config.toml
n_head = 4
n_kv_head = 4
head_dim = 64
vocab_size = 512
qk_norm = false
tie_embeddings = true
parallel_block = false
extras = ["capped logits"]
beta2 = 0.95
weight_decay = 0.1
schedule = "wsd"
decay_shape = "linear"
batch_tokens = 65536
Each number is 128 + 24 x the weight over its row's rms, rounded and kept within 0 to 255. Layers, rows and columns count from 0. Numbers have three digits each. The size before them is the row's rms in percent of the matrix's.

# gate: layer 5 MLP gate, 704x256, rms 0.0879, rows 450-484, columns 0-127
# up: layer 5 MLP up, 704x256, rms 0.0913, rows 450-484, columns 0-127
# down: layer 5 MLP down (transposed), 704x256, rms 0.0862, rows 450-484, columns 0-127
gate450 101:131104137148154177120117102116149146124113100113145109101127189148115159117141131140077145128130108114109129103118104173154155152105129146103120127130054118109085096173176125128084140132110113108125129122105112123138084139171143172117132113140183153122121080141140174138105101126074155117129141128113139099162155111130133140148110106130138168148085142113107111100174147155121081144094
up450 101:158094130128136122173110171140137099146116129124135096093126123146113086148156123155106168102105126148148128132140112143120073127145092139137137137125123153101107116142096085127120148122164149134132089093135157141108108159134137091093174117126123153120133127117158153120112079067107163106130144120108088097149132109090119108091145104112142110150127128138140145101109166129110143173100
down450 101:105181151145105118106122125182107139117093124138132098153126128115186093126120146130077127184108175082139107179171086117125140089123141124143149158141106061144098139130087123138132094110157108101082139143087151065142129096143151145153131145122100115144167160142150146148141128138152099162113131098112093099161133127152132116127146140127126150146092118105126141143147129127122105103142
gate451 098:100136120138111126122089085139151121131099108154073117149122161138124161146109122158151136147116169133127115088067097138121105115128167101141145151136119133083150120122094144115074137131167111136142128084109125131114149137130163136079138121148140101165062126076138142160148103147110142126157134080155130122150076116138122141154113135125141116163135127123165129161141175135141151166136
up451 093:145137148099160120118138114121108093111139139143158130098162089133136132111159100161103154082157102148161090108164100101178136123123148161085114139118119114098114145163130142140070141112120124147090164099141126107134106114154135157104104190073106150134149093078091112122135136179159160114138155148100110158092156127134120125130149078155133153134098119142143113103130130134076164126080
down451 093:096224151106106174124153150161121111137135119127138151111145119124127156069112126138148116140111134104117081120071123136122114143139152092153148110145125152119125138117087119082156129146112151125155118142087136147162141136109110149151161181124136149144135134125174150155108139124125122097153084136096176118162113132131121119091143124142136097130112130133107128167119095139174160098104
gate452 101:124119119115037123101137124106156129123138110089118090123089133138121146147125099121154110145096150116160125132109105132109098153127110158151108148116135097127155149163154113076111129175085115128161119107128129114143135123078113157121096120139115128122175135106122110140116125138150135084081113117112147098112130128123125111140109148165108107150136143128097115152135109141151150179149
up452 093:084094123130063166123164171100096107132129119148090114143110091108087122126151128123117145144142207110093157096117129163112150118119114162111179142113133103052130115166128132145138127108119119139166138118121156089129131124098084127126137120126152096115136112185174107096121122146133095111132111124120119117131106154129093114103159157147138134078145126128129115167120152169162121163128
down452 097:142088123085147106110152159124172151132177095092115115108157140134156104107082122147130152060117115102171152095149180121138108137098132137140157162115155114130172122072114104119103125135139128142120070135176193147097149145100113135098119154114116150143124160080125126155128150106118168124100122113135135115129131079076129130143152081154145094119061127073126147120118144131147134129159
gate453 098:102141124070098102153120167128140105167124109125103143141154141109154159114129133126194105164113169094129126114128139119127158183131121087174151138120118120152109154117174105113085116096118096122128114100131156154093112127162120184116139158104123143127122153147140125102126183162140137142135132169108110123135125118141155154118123111168171098116153138157122140173164180111155124114148
up453 100:124124123116121140116111154133116143161121112128114154063113159167151101085129116121120144135132123124112135163187129130102159072122115127164109113153133134125169135148112156110131107114106108139129128083090139152161171066155118126142160125120096092112094130128136139132131125153141150111136145120153098102125103169131138143113138153140145089137104118168113127126141141114132131143132
down453 100:118152148125112109149112082120139139131140110127137071143107098139109117135116146166128173076150119099145100135082153139146128105129151122095173131091124153142121094113089140134122133128123125144092119151138164093128162198151113109121144138153118131099096127142104122136142102045154147131115111119122155113151088154114152119134096113120135156142106148148141163127132088152125095099104
gate454 105:140110164141122159168169145150132185108116133175134118126108150119132169154162127099142097115111146137132097148131102156136162145163088110131150144110097149089085121191128090110120151112163161150125058126184138083147142155120207125131141151090121144133136127111140126139123153127099162116143149054145137130114124115151154107103118137155113117101091141114153149091120152140144149142139
up454 104:128126081112138138077172114169113109105153134129118118153135138105160121110114100110133120129101093099150133081136165124130087130130105137138108161133161114137135125136092167120102155168090161106118160135136126112115120111118095175118123095119110130115124093126117143119134117132167129122110120142137135153091172132133122110100087191102133164128166126182119102152165142152095149087099
down454 099:086134124121086142133148133144101136158119118114146104166149150129151091167161142107055151136103116164149147064102160113105117101097129133172105118100112121084088143183154158115118093135165102118121149133129059129116095142155114100131094105139103134132149118126148138158112169187129135099090112087142172161157118122132139127106132103116161142114096101138093129117120128123123135094132
gate455 101:126082175083122119169131121076100162118117113109109130136159136127074133171112142109173134119098124113119125114132135138140100150146168167172161136108172113090135085136136152147130115101137124116109112131142102119097127147142118155121143121149104127063135175092128131127093127129148120162132122146105115144142097148096125147154116101146160151145097138111173121125130128100139153131153
up455 096:103118120137116111127080153152122159151150105104109104166161111128094087170114115095132121140101100099110126140182116131116139123103137108204158165152122194142083145100100134145129131092155102136112118137125119099069082143124125140123074113169135105117111147138090117154122089138124119138133120168111150135090179114115168131110104118115119105135086122157123137079144141110159163088147
down455 097:187154113116085103111119125118128128087129106180145123094118133125108120091104147143094148153143121211156108133162127076116117114089141119147137159076170131102157125127159135135145108131134137146185149099145126084103145097115117109146128157112129133139100129144132099106128109115125149154115169148145099182111108120111122087109140142118133104126134121111142113085130139165127144157143
gate456 095:118111120128161133149158158129095148160142144118093133157150161100169125105125112088129121120103149120150158125130147160118141112076155136143092147054104139086134097129126122127180178095131114083149159146130124124133163167169159143123126147158136117138127137083141159126124074125156078132124103183125141146107109136143124127072109163101140130109114139097113125124119128147171135151142
up456 103:150139123136139182187071135136109109085124095135115146155114127143098125155104159178146104103124092143146180117185104148135115149139157131101145109147133120109172183136118099161106114129132141199126101137105117115113116133100106121110112147133132117115122122134137136149080122124095139138108130168132125114126124107119140143113105106149147106091115096134152121132108132104104140110131
down456 101:115134128124185078127135129127112130123119149113135118134163161155106132182142170160122123123144161159113143122133074123141101129108091127111121131109092117131139115124123120130134119127133152149086118125157115128107145071138147129132088147132100140131124129115190158132134077137116129153080131173138111159148134145135138152141117086126143153141127109100079149106161110140155102159166
gate457 105:132115143121114115109132139114183109139166145124132138109126111161134112141121107161137095111119147112139129067090087118123126145161120090197138151118138161145095130142104136124077111170176111153089116166166101086120059134096161121131092099157141103111135162141115170173120126121110142139130139143099159118111124140138145139106108142151132138153117165136114163122077204112144085062120
up457 104:105162150117102142137108130101123156130169129119137106148113113167070138109118133128185109168097130104119130154141139141104120178142170128135135143115139123091104165128133124186146120103106127146126133135174137105157123135131103149151151158127134143064136182134118135118116147149144136168125138152103106141104141155161108165113150079146195120165146146147123138069128142102113141129137
down457 105:111093156153129137118129130144188160145127189140129095088145118128120146132115105151119109137121146110134100151124133074098096130077085121126135088136086134134143092122140164089149112127139113144104123135149102114118123116127160117115127123107116103129082114142110088106136120113148101123141148116145153116154184102140152088130188127095110090115085103081137141145124115141135108147104
gate458 099:124147128156114163111125091133153121117117073151082163119163108134113143138119126080086097128160143116155105112126113118131089097115099118148124119110119085117157078136154136145150137141120165138121148131174141107106105175139168145126096145148107154130125140119106128155135097153115100126132112106114150156142113124090115119187100126152158158094116139138118095114143101119131123146134
up458 101:083133133144146097149128120106104141113110108161123116094155158159174123138090094126134097168121157114143104104175132159096115108113142120128101146129153174126134136125086171128042134144146154137128108140122132136124153138133118100099127167144133086176172124098131128089130128165138108082090145086122115148126081128156149117152144129127136129118129118163121142148130105127165140089158
down458 104:130172128124136144097129131168141141136137143168102096133160134151149169135124119136117111096175090117090098139134099112100113120091139154129106124078096115162117117136155173139114069128099130142103103162095098113138095118125141133141113112077118103115142135134139150151107138125143119204140107104115114131088130139138074137123109133137158125119125135100103170147124165159146112142139
gate459 092:134118110114146131145107159153178163123092102097129102118136163143120127131188070109188091153110117103141135102132144145128132146128119080143078155106122114101110107138112104142135132172148132077104119108127110105158145094138115132135140133093138139082111101137139129128149146112161101119126155090156102099133106156157129132158143088103131090131114144091117157164098105114112168108144
up459 097:113131092087116136127098147174148173088140144102095116114113135156149156128150100143186145129087085135165084106122116131118139114125118108142107170109131106131087114163131079173140129178150166134105144138126113152184163113075135096123147136083096101116119112108111132138140117168123085126098109100154138109148093147179143158116142110129099114147117129083094121107081096145106152150178
down459 094:124093119075129149100127178127075138121156152111106140110120124149141134117138125104130174117111113121130113103140154115151159091125130126079125113117151134139104120131122120119147168130118120168145140123136131119140174099136116151173112121070105164182113132086116157134146148179112115155140106102105126106112129153117168154130147157172146138119155101138137140112080138140126092103119
gate460 102:188110109129125104114123082123129107123118087101157173150084134132148079110153145110121084138139129133147150089123130126139125143099159111130085126143146124126104136159095113086122115143077158101199072118123114130095135098121133168141164120148187104132146098133166136146069138127111104126147082134123101138127110114113134168165139154108104116132116138136156160176160135159124137120140
up460 097:150151141112151149147175137091141117157097128124110139133160134112113149114157130144135107116141120141079148116149173152118112141167105147164149142131086118152129141114211152130161147113103150116076155165149132108137128129104128103107096101132126153146143138119110100116149137137127092119125116149121131093127150152065093138135134124163154122124151140090138126109096129143132136138117
down460 098:141092163127133096119153147179157099130125097156179072125139102111157109130112133153103116109121147111135123132098181108145126181134151131158097098135120150097135165176132109167135135111159142126108084073132123160112131132119096105078135093170103125120151137152123140131182117104104133081120127134143115142128145141100098126162121094130099137110121114112151109107147122099188095141133
gate461 100:089122120119120158179093080122125091144141145114143114134165105115112116131184140129122158157124135146087127116177131111170114123104104161134126195140134121088124112131179110102119123108103088128146099089146089141107096120141091146094141129093129167109087104112118123161107102102137160156120127163139145123175113147081066105121116125114129098121142167130134171177146163119098159135103
up461 098:140119085137121120153182127150132133105169170101113115104129133148081107133124149139112094122137126117145136137135105122131155107100122128135146164168132135117115148125129124155127138138157125134160147158146134128173129118143118120165143122121098117106170142108078108128117161133136135137126167111134103109137101149137186122058114098125082134137089080140122123111129120185127109145118
down461 101:127112122106099114115148195083098125154102114108128137108120141157083137111160153109082145136122145159139074116094103081124124132137141149063125072112137150140136104115112077098154101126122125086163136111101175120131117141159157180156112138160156163173093108118191146139123119133152152106143149095109133144128121105132146108126154150085169131123159139149140122134133122196147177136153
gate462 101:091111107087136096182143138114126130179106137127068113116144121172173106122113124093121157156170125137147097155117096164143163152074153115089143157130108074118139146128117140156133117162122096119154167136142072160142156156140143111126171116113120147145101122076115105118165164142154167066126110153132149115134126127131116131114119136160076142130158145083135101101113126138100092158133
up462 098:135109131119145103132168146111106121134145137128138108147080165145151121085104135131149131115117177110145153129119127167160132181124148115200128107115133091130166177137081098134113158086173139164120159136107160159137113127154125121126152149158120136069185158156153094110126112189108092120119108116148139092115124113148163129104161157131135158145106142145143125125148111155101106140078
down462 100:166132140139140136120146131151136098148131129107123126090126176118144148069099160110120139137138111113166128103105132138141101099088158147131148105147137174143113143135133119128148102150113092126123108145079124135122176106150119109133128146158126153183163119080158172183102139096109101141102117151144141090132078113072150165138148159128175132108078100153151119135138098137130094119125
gate463 089:110106093115088138155121100131125141158128106137045128121164137143086140089109128115111114184093171124151107161072076154172160105127136122139102145113144114128108115106152131149123111114156122120141119111120069131161106130141148145106120120119106173102121139144163159130078136172136150110110148124158134123126128128079117158100134166166097103097145105120121123129084139143128132129143
up463 092:144172110164134125154083097070115117147131093144099144116173121136099181104083123159142155104140104164132118154091151116135143120176115147146119147106148160184129100116141128121133110126100129143093118143090104164113112087173161138102091096122112145156096117151186173158145105198097146131172189137159130154121167118128154179099107175147114152124134124141151131126098119150134140175129
down463 095:110150134147173107176119148108113175114129115161120141133099135096152159140154133124166136055190149130108105170159169119135132119155125157123143183110105203132149142120105158118096161179111133150105124143119153126137113130155124102127136149143152130166138120130149120110165107124137124144110099180115121150103162111106094119118135134110166168148138121127141129104099104169138091134129
gate464 098:104089128143131103075113102080114187144114100136127117121150127163117140092126103121143065136099135108130114120151121115120105158137158147123139096108097147090133115177154154127114142127128122145088133125156138113156123132111156115122157139149106190125124120129200139157145129139134114163092083127173087148093125115164088153102129159153124138098097110129113116162104158134136122113074
up464 101:146130156124113147106151079157154150185132144129138111090087109095100132160143142138136140096146134105108144130122128131109143148134078146103160143117138114077137131154177084108127068102140168115141076103167151115184116113123107141170114108126074133101154109110134102093119104072151157164131136092159126092079151158145162118111109127134129138111148168173079098154129136130127151131127
down464 101:081216139140096104139121151124146094178140093105127086079106121143090174116119151137120136134110135133137152121130125130111154165114108122124140135172141119095161131102091128126138166153088156098155130157142095120131157117141137160152123129116100133157152132140126090098144121156130161135121139133085073152143111127115145122111139165116081125166128186151097092137145128136165143120130
gate465 105:143145162094114121150145154135161131112091164146102167118138137143140127118150134106109088104160123119093096109116130105131160179134115137103133124132074090125149121177118144165124132125113144139137121083110144089104114145146166134125140160101148163161121096118088145124098140122150074156136111156100164093155120129111141159162106141158158134123156150088136109126134137128118138124133
up465 101:110122072129137160110135143163123149153138149079080110116109120134150147096120128128073103063106140142094156123159133120104117125159118159113176126093138163099165102139163087106131134122117145133109121114169186117155123159155139133125132121113152129098109143057114144115128149122145165100161129163146142118159125143152113155137086120135117186128138159148078137123134122110100140118132
down465 102:112145110145142135142105113127117138104162154121138127124103156126139121107119084128133160106116111138114137126169106154139152138160106130148139099162116118154139085132145149160103162093154054102137155134111124139096090159078156139150099082099144120104130127074150107135086159148139112194088105112133165097103147097135108108108106075138128120098141145106107142107078099155091097116109
gate466 105:107135141142100123115130144142147132123156117134081128195179132135126117137141167126147128123132130153144154109140098128122136149117122136149139122111099111115181130135149137133125148150071119131155086116145156097116166086201110131122132142120117142151146154124122105130097140137094151166150120129140154152118126106176143138128097132149155186102120151124113122125178153138152177093111
up466 103:157158142141093131095131151126137152088114163154151111137107124155136143097114146117149061167096155133166144131097140139099132114126132109141109120145154189115134148097110103107131147143133105089109118130089151121109174167132126134124126173136139167124152131111102170136174113148100143160141141120085108138088159114157085159124113112126094102133135110122149174124133118169139147109110
down466 105:120131144138120125097104100138118121106136106081153110119134157146111141152167105123121187183135129130091146161087133115103134158165150144132124128139145068151090142097157125141145090125137172132110138138133131119097093118141155147123125106140112130099117134159118128139124130143142136101115148158086134113139124169109105158142109086114112070138148143114064141126164081103157102133123
gate467 102:076095149111139167119081148137103062125135072108115128113126131186178165125090102129132151119127134155159120095140114116155127126136169128169133140132137088116126087148138139109124133159112120095114172092127128094143125149136168105157118159124122182156123147111112144109113092143131140129111123152139166133141111123153125160138098137119128168124126110094086169141098180110124130154120
up467 100:122177144157120122161144131105154122167139150154098141148181127135123067157134089162097107133137123145106165150160147143065143077172140148146150103143118109111108131140116130111139086098115131136090145132131127094145127149138140169102082122119123109124139113150128065116149131131102087063145142124151112179097141102143133149121113110115138159084132081110177179103120125132133083144137
down467 101:154103127132123117142123151090148067110092148162127179147088122108098081147144118131163116075141154135156085158094123152117174122160132130133141109140113172118131125103109172140147175129134127144163154138117127143139122124106130142099119138142156147132101143147161111128115115117111147143139071140155104114130097111196120101161118148157128115132129104117110129106116136159140119127128
gate468 097:132127131120108142135130140113144139140136120130123155136145143115116131105163153135161134128135089115095149083108101155143117160091172068119126173109135099130113117101128126111086133127163155113142112098146087140107126137117150136076124143114142123136100158107111142129100137115146126155112115140132162119150093137123147097092121141157129085168133122074150132186153134138095147087099
up468 096:110109125085089122119140159167098125082143118131094113145134129111140147108113075107116078159141135088147104070096127130121130170099113156091140162173109120144126134139184125148094129140068131089128136115151156135133130098114085121102168086121099114099118181171137124133127120111171128154101160163131130114128100144158119109118156096126092155147132109120104105124144082119147154112135
down468 096:160121100139079126128128138140133098133128163097124144132114122156160145133112128093159166193098130159094103150155159125142132112143129137152173096120154133132124131131073141127119095144155153113085162139104101145137141162147090115149117162125103107103130094136111155109134139151109169100130175120129109138098151097102147134151115114112148180127173121103131166121114131136114140123122
gate469 100:097095135109166110131130124157122100144144136149118119139098180131090144159110137092118195141171139123135073175110115120150082122110113125142124140118105095077096168156140163127096104141139106146109143128131105118107127141139135123125106165128158106139110166102083124183102083096101154143114140105128138135085110129192107114176142126090145112122148119138118170147187101104174111117124
up469 094:144132104099113131092127137152129141063161163148161129101167119086153127105139135141129086152111139104181120109082107086121124097122174131123152104140101165114148178099143166140094136090154185133112132144142167090156120099086107123134139131155103129132096069108117166132121118124135089131145107125097100152142113158118118139136107112113104148117099098109144122158120127171101146140121
down469 097:131124150149062120161159137145138118159134148134144120126107140145114154165140113098145105195104163100119120131126184140147103147124107107096098165159138131136140112138091075114110132140100104093143086156099152132138106147136128126097114116106102108102111133127155111155137169126158112122160156100150123078094147125112115123147132124076128079148111131179124104160123124088117142109136
gate470 104:119079166138144131145113136098084157144126156092122127117140133138092098092172128173142153164153131149134113149140095143156153110165126149160131151114118131151103117144122166137082126163126097089076092080122069149149109116135127119143157149113137106143156076101133110123148099147165095123133136164121098115126132109154149121101115148109165122118119110144157136135137114172142137154116
up470 110:121087113164096111111095127207165068151108106110123114119130120124151117108122109107119143168116145120076126112107077142102089138086145118134148133126202137098149097100140076071119112136134118115116146127149129143066103096149127146132100146107136132120140161155176146104130120099112144148156121134109157117183133138129147144153141120138116098136130124123085154127143157145116084124133
down470 109:118094103208136114120141144123121147138095130125142148129071133191093131099151154121121089153133100128153105156110135107120076117102116144140128102133181130133121112137118105129121146158159131143081171153102131119178123143155135125137110154164130152117133112149113134126129115116126086122119138150118123099127102110132160095110071141127103143139126132173122165168083137157104124139101
gate471 094:145130117139135135082111127155159116131124082152120122130150176146139124083107123127146120124133100121165134094112078121162145143130140123122076142148152133144135141159118095144119087141141145101103143099158087128127152110117136136138124183147138126111115166106132150133124159083131093058126152145162118163078113134086141145132091101104127153122155127115067146123121117111107081145154
up471 107:133136096162146109102117117122095143124114068158139130127178129077161128114111128154144161137155145119147131099146101143119149112128119140093062128141118126116120138138154123153176140124170149090091111145132123138148072142182098153128127123135134119073133113119118137170127124132149156116122141140152115163102074129099173088094149076104053129141180137154125148163157087156129114121133
down471 101:102127109144119122115135128137146139092138097117170112102125140089132122132126107148142082148091148141151128121146160129120148119115111127102149133114162159112121115118147148099123156110107139152125104139133185120131143114127091128109132137132126054163132115158141138125178126128128114147132218119122128154147129121117138079110127099148099134120105132142125106165139088152120136115120
gate472 095:122103178129155121155134121098115101123111112123096157094098131119103120121170118114085116130087108104074112088169152105077120104128122132109097119076083083103138138151109145146122123154139127116140158115163126125101136153128138172138142114113183121135140163087123138131141135097124097086136156108151162097147085153123133121092101110143107091159143135144097117099154144187105126133139
up472 096:121149142131140133140132194187140145127114099149111133137148115159100132124130172133090129160158167174156142119159147097132124110119155134126112156139185131142097117105117068146114103126128117149154142110135112138110161135111121113100075135143098111155120163103165121113120090106128133119124078111146122102118103094104089142168123174119076103100135110166154098113147155141145132059133
down472 098:139153104107145116166113119130184116125111157095137125117122138124127136140128124138137146144123103157098144138108118124146152148072094092085084108130133129167156115177125116119142133127064106133107160096140131157094157120127111114132161116119104103103111151120158167131098169135163145110057136124127147105110160133120143101120120157155169161162126145124090105115189120106092099122143
gate473 091:153064173147088148157157137125126126175110104083143140130140139128152141101152085114115108134115100113144145103140156157178125152146157113149097099130125121139146109148147125112129140116108124113125096122118139096130130093127149161125154158127118112141148138156162152134128149106160120108161132146128119136110157164147162142140115143123150092110107128148082134173142163109168158089117
up473 101:150138158148118102131163141137118162145100070130148147125131156084148132119119144096131131098147109091172148107143170172146126173168122138130129092123135123176120092120134115118134116102124141114108119152133149127163162130141144155134154177118109160155145145189131109120159163124137112090134138138095122126118129117125142100086132166116152143132174095147131124150124142128128192106143
down473 098:143111100142142116088123163126154158090117115155157121093147106132154101119116166096109175080130131135134093162109095147105106123140107128112109113110133127122117164106143093133123136095116121147151074112147166130170116140145144080104143124172147153121105103127072105145166125160132086101113126142148100155160164153128106128149110084149107128108150107131178080118155110130127121101137
gate474 100:144114154109179157152080122112097161112132113157131119182139142119092124115160121135120141116151163119114112124069126144113187127132182129122112114084101111146165089140168137115137102153128133088101172143100090128131097105145117108155156132142130109121108125108148106166095159122122160105122148148152190146152118131144147138126135144106120157131103152129096118122132113122131115149149
up474 098:158140146127115158106134114103141070133162162159160131143177102118156159162117132129160141128101127104118148107142118091176117130118099122110153124100157174161135133130134106091135141128166151132142158178162124115104096135099117123137106116158131137122124139203094106138135146127154186139199158098114126101146119108127122122135103102131122163129128125173111091175151147121141154145107
down474 102:137140075154159105167135132163105180117129126158131126127100092116045103154141138150090142097142106105138132099133131114150114105092111130145100155075137166149134147109105120142106094097109108143146146143155195126158144129155126159142138120105172121142107145137128145131132108122134151141144112141116106134134131129161119161096140181140137147100167155156157136095130151131122118139088
gate475 096:122158166101140150144149141116119147184118147174088133131088127120116098100147145086130107112116092125130132116144121156146154137106166124107145120116115114059126137147134127125135136112119116107120124124137146126096140155143127137141114140182115142133182153158182088118123101139137121109070156122145105084112124089132128129109132103086134088118123128142161139108120125127127097109071
up475 094:175133097101078113132140123124198081147135127109120166131114140125151129113093114134130140129126122148137091105156124137140135101120102102147120128118165080145123097140134152119100116127081140143115111109171151153149135134090144127166157139113130115148115133109158144114101133172120117175119109114154184137212108111133131122103145118097146132130114138163062108140130139165087148106121
down475 098:102140148133181121108094149172104144177128151154160092167107107119146130123114158126123130116159120090112154150143138125178091157144154120142114150121145144152113149144148110132140130124137100120103136121132122166122074157148148099088112115114161151070140097175122095165128144103126120090115150112135123126124151144121136088123138117120090155080096147116126132113091068105091137107166
gate476 097:155144087129123129135122132141177149131132083105090170106132107110077151158130110094129147098103091120128124125105074128172173109141157100148137153182124115117100151104064128079152114122106138116133082133126102092090113113161126124144137123118127124134111119111095187149132133108124155135141118125147124140144140114137122128143140076154115126152105133161132122123145109127120138077165
up476 093:133140164137145115104166079101127146062154106122093132102102135085171135119097110141131154137157176092128140105141162102110085168105155125104153103134151132129078089162150148139118108068147160139098197132136147154087136131093153153103100147144119156154096104137158161104138128138141130166089166103148131083107139126135161101143148148118145167123111118142092111154142163114109114129072
down476 094:121114107113150094122116117153127158117149138154103094132107148138140163121134170150101108146164132093141082157115109134106142092138138093144158098099095127133127149122131126179133124144182108119165086149125130121095145158139094170177144118136124118131110131127117122129105109125104177107150113125166108138139158106126125125136104143207103118114128157133140142158158108111093130143109
gate477 099:123134146162102105167064114123160151131109161121137138121170120130114129098131147106121118114126092123122103141146120110149162142120146093144091109118098124127103110157183157102099167098115154102123106159088151117124083149130176132119149120134135173128125048102157141150120131146088139116150150092095114114105099118147162137105136120161157065151135111138135149148128148125138107138138
up477 097:106104100095145152096146128130121128153137143119128112133201142117105122123147124151139100145082115157150101113160124105162123137144137103128148123149111121113154123136128128075116155118141144073120129134122139084109158136115128111158101125112168119073113157104107119152109132121124122119140114150115130153117117147134158131133137151105086128150107116099100181144164151100163178132133
down477 097:095153135122096109148114151148132127134099096086124114105146127195121124114148097118138130091147140124132135150144095133117163156160161147151117162112127105097131116115149131125140132127145103155114167170119125102119133151163154140103164108159127091165168104128168110114177098126123108117097195091120115045124103115132143117096127124122149169116109094145126078139121130142132094132128
gate478 101:147106157105125120169117113106179175142113122112126136106154161099153164160124127116138131115097163128112086157149155148191109126130159102112097148133131114132147100124102135106134148114130160132131155135177112107107168131123132157127144122136152123076120146158126125121147135134124173123142104144102137143102101148118106135111141122119121174118127135115134165113121154137126135132139
up478 095:110150117135127111135110162097151110118087138104130115126124136129135126117105111194153182117092114151172104102159157151095109115126165126138118174097112103121140167112102147152137127118070108098104146104104096122157137117150131167162154143133115116094126128169131168088126066123150161132149092130130119150168162151118170057115128123139136129144126110143117109154127133186142128164094
down478 098:091090104150085138161098148131143127118135132093115135098123102124152136129132159105076104101168143139118122103151149128103131161141106164170163134126168098143155143129113129132127123142139138132141134118142170168125144153190114118140161104131098189104148130165114129123135174097124124149108144130118120143085078132103087120118108141150118100116167176136143124138105167122115136087111
gate479 107:123087146148137111140124144135153112150118171126079121124153133141116119125134129128094112124147147117127102118096060117136150146138141112176157123082094128116117137160133153099129175125139121141091134115139076102110133127132161154188125128118118108131152116111164140124122123132124102104108126111140166108127132108132130148150092138139146136082133138131140132162127139145141112082133
up479 107:140140151136139105141122114092148104138114149120121158155115120140127170138132101101107200107141081134105158148161138104156143092107142110110125120141143146142123139155119131143131122142124130138120165099159127170133165090144149101180143102110140141131154136106107106112140078124133118130120130109142140164178126120156122129128138101166135100117074153084091148120156061161130109167139
down479 108:087153113075061127149148115114137092173136129112105154132127118097110150138097106108113141139114121129132181121165146117117090103127121135150148122146117117092142152142136135128151152170148108110176119147151133115117109086133137100151107116157135095116141137083136168128092110126136128131136104150118105161129123140134142113101199179127115145150135128177094151133153102149118129126140
gate480 096:121104135130130122148121100107155127155135163156101110150165140087113068089126131107118110105154084125135101107105145130134121130095095150174107124137125129096122174128159160092161165167083091102129114140102116119141130113155173094085126147128118106129127098119133197142160091081115108105127154096172135127169130119123098134135079114110133111077169137137127141151132157118117121088103
up480 095:115122142123107148103109161115137132141125144154132121112135093108173143132169132163153118154149137179125101169095123135149157167163126110112105141140114116154127136154113128126088126117132144085099118159138152124079148113143183108102102163104134145158112104150119130099129112111141159173104125097137156100121158138181167162172114110170142132148126137082087164117134147156139134121098
down480 097:157151097086142114138104085109113151097141107121131125122135097094107151115097110120174112070084107130131173119129140125113135126170139156104107082119153136140110102162100085146141114159121144126062149107147132110125090162115124152170141081120139106104144103122110161148123107116128151123143113124120162135151137172127112161117190091114156106146102122130098114119105134173108145142117
gate481 097:126124173127140142144137139130168102154153134074129100119113110171104087136133106162174162118106129141126103119131143119105155109125117117128109160121089124082110124153188152100124118148140105162140122150157107106134088133121186145170106079120158112104166142132129089170184111150153169119105086143138109141132141107146101117123124125109142128123147157136126156159138155150138129152125
up481 094:119090135161146157151133102162168181126156127142135132145089121099121081117088098158129105139155132117107127141154121160130133114107099079144134104195113109148191146102134120109132123133063121122110123132154126144130134132153135109127162137164111127169115124101144130101139131055147123107119113102144120120153108084127126108159128103127126101127123143138126137151127139148150132130126
down481 098:109143154115143106152144146114123120110118058130095131090134145149156134113149127117092161148118153118089118117115136088141124095119134149105115160143125093161138106065109144162140129134120139154144142146132097110129157150135145127118141127132165160115147136087110075142122148112155121157124112112130115131137120139099104118154154105196158132146100115102130149121109087110144132117069
gate482 101:114115182142097122142123120114115148123130138142134136141100152127106122147134135160113117122121133105167157127128119121139143099101166173125143156130147122065123130130188159150113123171102100122144113122104105128167156142125113116105139151174115154137135136126077105145120092092145138130102154131172157089111145095115137125088101127161128132095146136141142160096132154125130084128086
up482 102:137167109091131124140154130105083118145160132155082148121161106131155165106141153127109185139086093104166121107125169150128171122112137118190145130095126133136174118095120119142089089113136117109068146130122154143131132133102081115102138126123125075068135130113155105119138115173144148118100119172152099114127059135128116141144147136179144132102154110140101094159120136148097120120127
down482 105:142110132138131124147155126107137134124114129148135159115142108098108110112136149120131121108132142142129113147104145129119100143149146160129123097130096099140097105100128110108130150099142154141160167125129128107179126111138143160114124160129109138118144133113139111077134179117110178111141154097153163148107134077133146106104104098138120147079131124160125124137150178096109127147115
gate483 094:076131102110158132148138144142110143148129103124093130150178097108134152141142078092144125158100144091112137098155134087130127152145158172151134159119120107078129130111162150091147133106147133102161123114132134132138130146141120169146140129137146119133111134129142152145123135073134120105101177168131140107117125118120085145160080107143112126098185138109109156149123139102171149113091
up483 099:119086148116120141117065112111114111130165125116129101100141153131114107110160134146088147110152104150162099128101091186114146148110131144114118098136096122139137089171109126147107163137151125117097188140138111122096095103168118174145114144102132088112167086140156120112097095183111152112141121086144091162112101126129169131118159139152135074133079102136168103094122137144120095154146
down483 095:098142144104167171161149160089082125163157154149117099121134120182118107151106091155130128113136110115120177146135109128157132131076151168108133120124129113107125102138194081094128121099147142067149101113118118115108149160149118116121155113134126122066134128121130162114161133114135134131136146123093134140136135166131110097119108124118126111112141120175102120107169116138117127116137
gate484 096:181100138129118150150142102122123149126090115111140089136141138123081120106114108137164104150131147100151145146133113167130104158077106125144113141089132115120106124121165110131092142119115152112161161083120130088135088150126137192085135115137136119131101166090121156130146133121172104119129149151125121146131115118150123115108144148097158126161096139165097143124123101137143131164171
up484 104:121128117136162145141124104100148131081191083109102123108117076144131146127145116100136134136086131149102104128075148142145151154144134165117183111144118123132116113092135130119140109129097164071142103177131133116101120133165138100164108163129134124129137124116157113120155110088072098140132088103122116122149116170113109097135116149129125151147120139081143163088102126172108137141121
down484 098:118152130183081089127103111085087127128095167105098119074115145112091081086124077168129145163142164144132162117116118110143111141099124141141146115158145123153113130143130127144114157159132141132159127124166073100071128129119129137112131105142105109123086112130157166129149115144091141111147138109124134110132104104112086146098147123139126114154127153121137159160154137158135111134137